config = dict(
    n_kv_head=6,
    d_mlp=576,
    bias='all',
    init_std_o=0.00539,
    init_std_down=0.00539,
    lr=0.00934,
    warmup_steps=0,
    schedule='wsd',
    decay_shape='linear',
    train_tokens=197800000,
    steps=6037,
    dataset='wikipedia_en',
)
Each number is 500 + 50 x the weight over the matrix's rms, rounded and kept within 0 to 999. Layers, rows and columns count from 0. Numbers have three digits each.

# layer 2 MLP up, 576x192, rms 0.132, rows 129-162, columns 96-191
519476438531475515586580569523535480530478414483521511530407523546472418469461480459517559487501469518469477451494473532477485558558561445477461530511474549561497442553503441596547577500544527492439518528432473538440479513422443543498507530562476442535512482503493386463480432525526563533
438439594587506445443506535369500509494464515401576543594485498519504409476447478462483581502494470589574483526482427414561445570497551449562479500455512490483475472406509487425478469456542614520601589505472628430541488550395579485527527570496499530531433385445471550492441557453510499464
524505511529486551506538597529546411526501473477498424506542604517532395500439440432555480535451408549545518539528506484411510523482463511534507482500483510560531589515517461473497532577444479438555432523436474585545410509530510498411488462550443393435431399460524475471612531501433444502
437513428495485546541477476475448531588396526461484449544458411411441492606470462549520522410548473429388533508519475489534545452582520512462461513581437457537509439467516494603387472458418459571626546644616432579491541566514588534439451489504420508554533435589551464485544588469589541437
598534579432493531507495474433462488535481517525436458481459497530497533540519526495546557522497464503475480574514467418479492516513508499470471530599441466492512491501580506450555532541538488525431490471495456477481536520525573492485472542533476557514523473626520486546530520477516504516
590481555430572521491592560423459587412514444444475439470453536522435483437444434450452509545519546522521468514555490437489479516487536519455520490532487447487466525470505475512527625529528458520575487547472511413521533517512519492499476527499518444580527521505553557483491476454482490523
508507493521489399500413429421469561551415506485589417509446538450552500428489500468506473501412443462489479456374475494459479607489465500513531572626452488459390444461647497529443514528591521434442506508448513565494497527532491501565453552486499477386511513523509542559469475541396471513
449489572478499508483384525522519540443543433462552486465570584520529479435523607437515508556464410509471628525512491581552507490472588521500554458534444525495521455573511481554492516544448523593564549443506543526523439460478510565525440544496571502522479421517539456682637547495498502471
464479504436530489481508508511482485540446454527521475445416486436598478511548444440578577545562483530562564468505503476467462467478559576579499560539593394455539455517448449467484547433415458429517478498532419506567469423525482572510440528531498423510505491551467452456477571629458436542
448496442481502556440467523506436551468450449479506512483511442464538412542522520527544527522520414448481483491529417512459603505499553560474490466581489450545474474451503520443573509559523512472462499479521529463540547478493511499532500534408477457486429514534562496540490488487517478560
504487352476478395579501504507502527533441580478506454458461561494493444427516495562422498481556518584407448544567524533491508551506457570412366498481540447506502495456567480476530493548556544462421517580495537481466480530504491594593535597487506525503506490464528612538555491502540424493
437504438465471451489507495584477425417471534533467578555525508559514570509374413437477603554551499510464501473394595466657518545425464518575464430601556507546409463463424488522553462540524410432480622500573580486424457502541486610450474608386516576498558519589524480455482419566498530497
570598541551503535465478545462558525590538482445473554504471489460354483532484500437577537477501437448518456458529407472541516593525392445497500524456540500535546460608466533563505485544377511569512522561514529409438457432446577521500439523571480568496568436366394507526460483559431470496
620483545559442528499521515518527491565471449461497500509409556506514459488435462423532586421417527503464579518462461491530593490540519558520532599329514494516448478564489505491556481561549449433459526556629587436578432531561563527472543446566489464508577505496542450420516556580542481482
497487549488553609481465490512517487568478489458558516478411530434525520534593511494486486449528457484483502580516503545464529500509506518513498553419544508426484456525475461487443519479552533437493556513526596522554451479465509486488494513536591488545480528473510501545507546504453464582
403521505504533519540497604496513466538547469483489571427494400457475464617473487567486522416508660524517478568497526492554461438448507496365407501448525466548449503539494438568467501616535443462620582627458539565557475582477492540531629681463489447517551500498453544427454462499543453485
529509513464548589509406408615487526445433532564443535389501435493582469634582488476448579447485473386553446498459524512475549517499679488527387531507455422479467471480599474500546477485557618510461545523466527551517480431477455542493512535617461470531525475625526604467513586549520521434
575437549523549458469475474524594559521488565381519466558471501514530444537564425521454452520465523469509492412434469536458443469500506522611397631565516543615482518509603493481450528513526510448478419488513402494476486601450402492501537544487512578404468383472430444485587494491560577519
540493522497485505381361540404444618534490554559432501471533566489471464554514525500399524436575438449487492530462511495578510486497486507505587476530447530525482492548534476414527523588583564530474469547491522519432578449505489515557474525430581562544506487517605537490516439538503515492
547470583538531537494441519510429527482444507567502540620405486460449431470489522529452464561449550523499508530537498498443577584569493523564478430542402461464413530517561531607384461462452435497465461499520487530472502505540497505500487485506543401520526539491483524577558567515538484495
516472506545517492458438524499574534428394441395533465506548440487598441500490538492518506492479488495558552439601494490497482515469498581570503521506467538589472421470578483495426534453509481513505484509418539514569502502372529523507457484470491519478497436558473431493513603466440555471
558467467446458463402408475504541453518469449481507429530592525503495457537454563438481509492493518387579500502495524530440403487507604550538435474605526523536555661557439497469538509577479500471513581595476494475497453452536545472543516513495444517357444542495467533509526484512465484551
486411441489551505528434485552438565505593424486461549474418433502554439533482480520442646570435475526516436471447431446466518438555497621434614553504550519431459494469501494446510474564493527500514554534477467533487557509527620457501536506448439513495458490524500491476468425430605526580
599510495553463547454491473418450550575447449498444450523431447611483454576436437529529467511568465472497563425544409489430562600512531520490497420486454468501518483528522479457431525562511405635481562509541422469515494512564576525519488445474456523536526474424439430504522524507479447440
396428489485546499496466532453512477539484519479470446629503483571392440472475497351553516485524477489522510474485449533555475517505596531546542549511485474493393550530496469554519522462560438517459494480403490598463417439511548493499488520413508505432378492485477533439559493434573441570
539548469716460453497444506459519561542445453486467610574400509481452494480472437567546512370515550463518464482538487542512616452502569457456403507518496479483475531534531452508407551529541435475551544453500526496578509533512474515487463462612500442403557639528431421463480425554469446495
603388583431471525453475497619542586399531503481452537521503528514444426545480410547450532590525563534471554576468531530438503489490468468536502480552513439561493476395423499501501581515577560554612511581527447491468483499526556469502528476529526559471560466515479496438489455503496495423
530427508471465530427483526508454517510558516467411386451434495413612507497573499466502595537502562526526430532563634488454492569499476497439525442495471472480537467477512523489456559520480534521572524495423550522492445461515521461416496576453436486525455554550441516455506615589466537510
533547547495409543446574499537446516501509492491496504584475414535456534583473493469505552444502396485479511578503458502437539497455481569464574529548481562525499486455491513538548565526520540457516534515431525467522475443487327493543514527416589462475507545499549561499487560478496462522
581513448473525400439496500431577444498516517525449504515554417481496471411599501508457452524492520598518503497476476630480441536529476522460420437499561435536412501455484528544467479514487499481520502492529442563481504561381536526436493513473585485562448515553477502540406533501521447476
544470579534436517476514513484522497492508455508573579561443522465480520459461483517474567586506487555476473596484438528454527498416441508539448465469437429550424568561447474520540441534507571587528490499484578578540568443541547474366505519607461509488520475518370490474478527451455468497
498446493529526535540416497510547462513472573481558616598486466543494457510566571447465530517541492504545489500473615415444492398401499443414527492496535356543479492474572510545454408485364531421523514489558535631510463497520465548491545563506489481498508474474469440465507533436445508563
545526566571575553420544535346596532498496525552503624558490430498475460528461513481466500486486435444541516499445545490502474515468452472580480480398463455558510563541567525521537468475472463387524507498524529585469465400475510572492484561424454410467514516547518501520531567501492446507
520492513533566437457418525526537508504448447449505523494439533550506482508630500508457413541508445488471518487388537479543458484502414459542549440541464519531474548523555572511473419489495564496566522522519508576509534555476436556490459531555568521451475544437464496516544517498455503470
# layer 2 MLP down (transposed), 576x192, rms 0.0743, rows 129-162, columns 96-191
442483540576471546504432418565460607440470553502491503506522565565553550435592542444519426481515452551526457456449450522451535381469441452443544533562504409445494513404538558376446474423618598481581542515523511547578514517408484565583493471551529464484426487474479590472432502531588407546
469414487535524527485539428426400479528493503584423539549436558434414474482438537457468509508503448446509507541564457487629440522463540496446542420426586544567467475524553569515568495602520528455448501545479493444494530493464458454513476556615494493475543491477484451567560573575451558381
412554504441429487450488474487511482548527463434477482498498486558435545461500475534496447513494484525470550549439530473526493545474572506526566607379527547445594451593529606442433559463490482506554568544408485546457455560483498538440569508490481575508493479533564511437527501479561397474
537559535514496505453484564573485488448458566506448444521416457549385535529433476535452546423435508370481599511476511447480486416527425452554528437326573436451630416463576463562460443540473469566527482514358394436576557539600496525462458576456391583530559484529483376401566465395536483478
439483587516525479503545464464528453503495528377476592520584463493528468480480490457499489448504491491538556528535556490511436552466464455555479438516642512473503408483485512481561434559470545547501407440495505510503504507566494468505499586439512435485509483575502442533359532416517491523
521449557463544579436591474525519479420469410528505551512591463552551537449436441538526358535557440412495469547580612417498328392497567481414528500571539498431591506490513504507479446613489458455549443560478484460509518457555400440442481506474496554469428573529501651540422580568513459449
545468384494477363514473477438445511571534439446484526467412609549422522453574502537556503487494393489464558501556431452492561498425463504504560489429546504506452417582576517400475505438559436559437564463528502476476490501436474578525518558556550604491498521436517551561410478478496421552
423395600410519458502404510489560543466536552513472452444465509556477547476449549546404440574454456509478504549524450497578452471530482466444542474528494512514600434470545476517507501464467548506555512488488507534552494572575494464410449549497452445464597518460506469500557591423507473520
546487461510492447519525510531482517498511503534410467507474514524516438460432442445397511451452415516450521439628510423503522525471399468519616443523440493469528506430578630478563596558498547466428480491465585469486431464530471463432522467572601514503507416470471556621522501442470516562
522539409485478598520555479424524490529484478471501567445506513463514502510449547488502458546487422505536479554521470572473474499502462443544525492546514568580544455428447518537542490465483514487457520580549578542472546432503537397509490577468460501453504502486488643548385509402465480468
467453579516477530417533482547423468511491461453577485429547373565484479465492449507473535460558450538559589469473496553578519518574560509426450564592581543531396504506593411467539532461525537596493472529432425427490506490551571450487516475408416513548419482546445561375522479489479528594
480581485475554589518604532362594428447452482487575579403539479483558557513464613529569554528481443439420517489522651523487519520533443598466413472482629584492577569427508609573485376610532470531559591357432499479560465515579456472476437435419450517412549424486529471502585550490467474507
533540474554593521514437520528542393528483477500446492521561526553413558491556512511433461548441424588440506420530530572450495548526598423524464469549430499526567468581454445506600523409496492533578382409514427524472521457492482528601491507472503499462575512562495454472516506473506482512
478462536382449543463453539548572575475527423570515542487561457432564563534506513512522481552464541572460504495392540534503451500428475522451492453490541413408556460478508520435561499514524431466565536449496384496515502589448485554521457531429514513393505493427509506501527496575458481578
595544529440449627448435459524393516634549537433526484480540484566539513581612460473606507474462413516455500541537482471566580511434390624556450505579504486533508457561412583559379545546496552501533556507527597546505454515581528406512446511451526487427501471439506460399513558445476399618
496499535519509530486554584405566463499517502492519420461429481430500397529424510436537585470449669486470491462510573501478561468454519450396485444500522380668472499408427518567496500605463397499601579543466490549538494446462460498533545615374564525480444441362513547510510424479421565491
466547414518494524582470386637513492481397479609425541395459579467498568466593619561453516541576385472421454549626423454486491557594501524554404519478545569564570518422632374466531470458470622453472579493400492513469489418403518411506409559545468480513428470514514633568477609493614455427
424569478534464536442512411442552505436521463415500460467499492548448562504495561437455500522523512357506451498499537520502523467416453510485501415498481605506524502584460594574498552495514359562448456524504492578506539442560465470563524470475573524501424455481455499553547514458531498604
503561476421501505473447566492548474411515504485485521448550439523599493493548579531525507552524448502501510468540525508540527449469504423479512581490587492516551470572486492490532441432500493456496509505512512521460559435543480539454475461421420514520540482415496483427493541470467457482
579472480436495560432479512447375453550545539637570481452538474496412487487494438467543496582471520553471478573528413478485540517552494479527560478476476556462539534487479598497446497455468472466534523473531552485434491505529503544494517434465519567549410531432611523479463495530547529462
485546496492506485531498509484512450524571534487443511558560543472504461479419422486420486518539536585436499517464499523470506464505548496521451531488527546481479515506515528521535480450493462450408425513578501567551479603586421499581489495511507462545537536451371470590487501611452469513
453457469549445452507528561536559518455415516469503505450465534488591508454510597604496552477471541477512423478504473546447471460474516572450505522525486514566471559413470542450493380466531525543580551534504487520489656486477588521507474441477473397419481560585564544525617515468399382556
517507559526558488527549433542491549616534427555455575567545543445502549494514483499510460496391503626488492479572483563445423524417472505439465573571488369517533433435546549455509572503515490490441442458481444524586448569441524398448512467571496505452484525505500551548411559451467459579
515518540463442578587541532520424490479565419484571502538480459506466451442476469557494523536562463590580493506443475496543506483509532508507477498519483450548372467554524578465476443494431510511479452525503495446464507474522439475450498510545639434529516672477498559509511488474431468471
472453553563620457535416565497497506552446581574481528514519437529509448432562478563580473423399467571548492490478483406580505542430549528568574581492517474515474497499432440562511427631550495494504566527529460505455500615413435549535355529522408499479525510475472429561535506553551509443
500548515496481465482465511487574406478511553558507562513563480486512484489562547513610522542486439456449580526620618513555560492477472417479583485538537451455530563435513503508461461528559432474531504472489510443456488494479496509533460471601518566462375419419485545518464550474479486463
495424454465513536439465513492487516484500625608462518515563543511531510605608507463479417489543549493525498458483498418532388634515596523535566474524526520543515484506586487492465446458477466448457592537520519479406612494516483433494519553504420424453565522558470442564426454486475476427
580555520470569452433440544413483426561478541464586486530573582509547514553463551535493484532604605538468504409427488553489577440467468595497458453505534497544477566539496497475547471559441594552501503483476457485442513475490489414498552496425456469535528612428481387441428448547505474621
429483525473439520478528492560579437522523500461555444440485516520525403516523556538487480490502403481536504556464519500470509498520403480589480448560562419429545486516459612484440554508449513544525535530521500514454426506481476485529530553486553455445512480402600458500448483491618467513
443487493459492546529531494493532520471455561407386567490570472473548528407587499504611452475456503564526545559430518497481551506551478481552489475490472458523609564545529548550505470507494462454579485565541506449519504548525424495504563536536510480500526552471565546624415530569474482532
509409479526537544546653530445463553542513536515508469475470582451564495473490394478394464530523559596412489484443409424460498405419442461550454478471542574583525532514510579536433366483589427616615466455579451534498386427534485565517541518507400564505462598484507454391437556457502470463
524609463492565525566513541540492479541543513550452511487471518470576517513514539455534375483479477481446504476532483417495462502497542507449480459568592567540475538467489432470434467435494522503509448523529515559525539503448498513518579483516492461447428581449488508438471490526580505458
520556539554521568454421481406485578462615516402525574443447466579454450568477492446538486493520489474469511463412434446440491464444458591519491494457467428446494481443540615522515489518475509407491581569601517505503539367533502411531493603461452564457550434475476557537445466532557578566
506600448496483506541597530516476593472544568438469513466506464417450497555528555510506517536577499460487545478541474511491534575482516594499429603500527435442494488504452491547513440481494522483442451516423574451498471496560523491545520587565438525505507494425500567601459508466423486437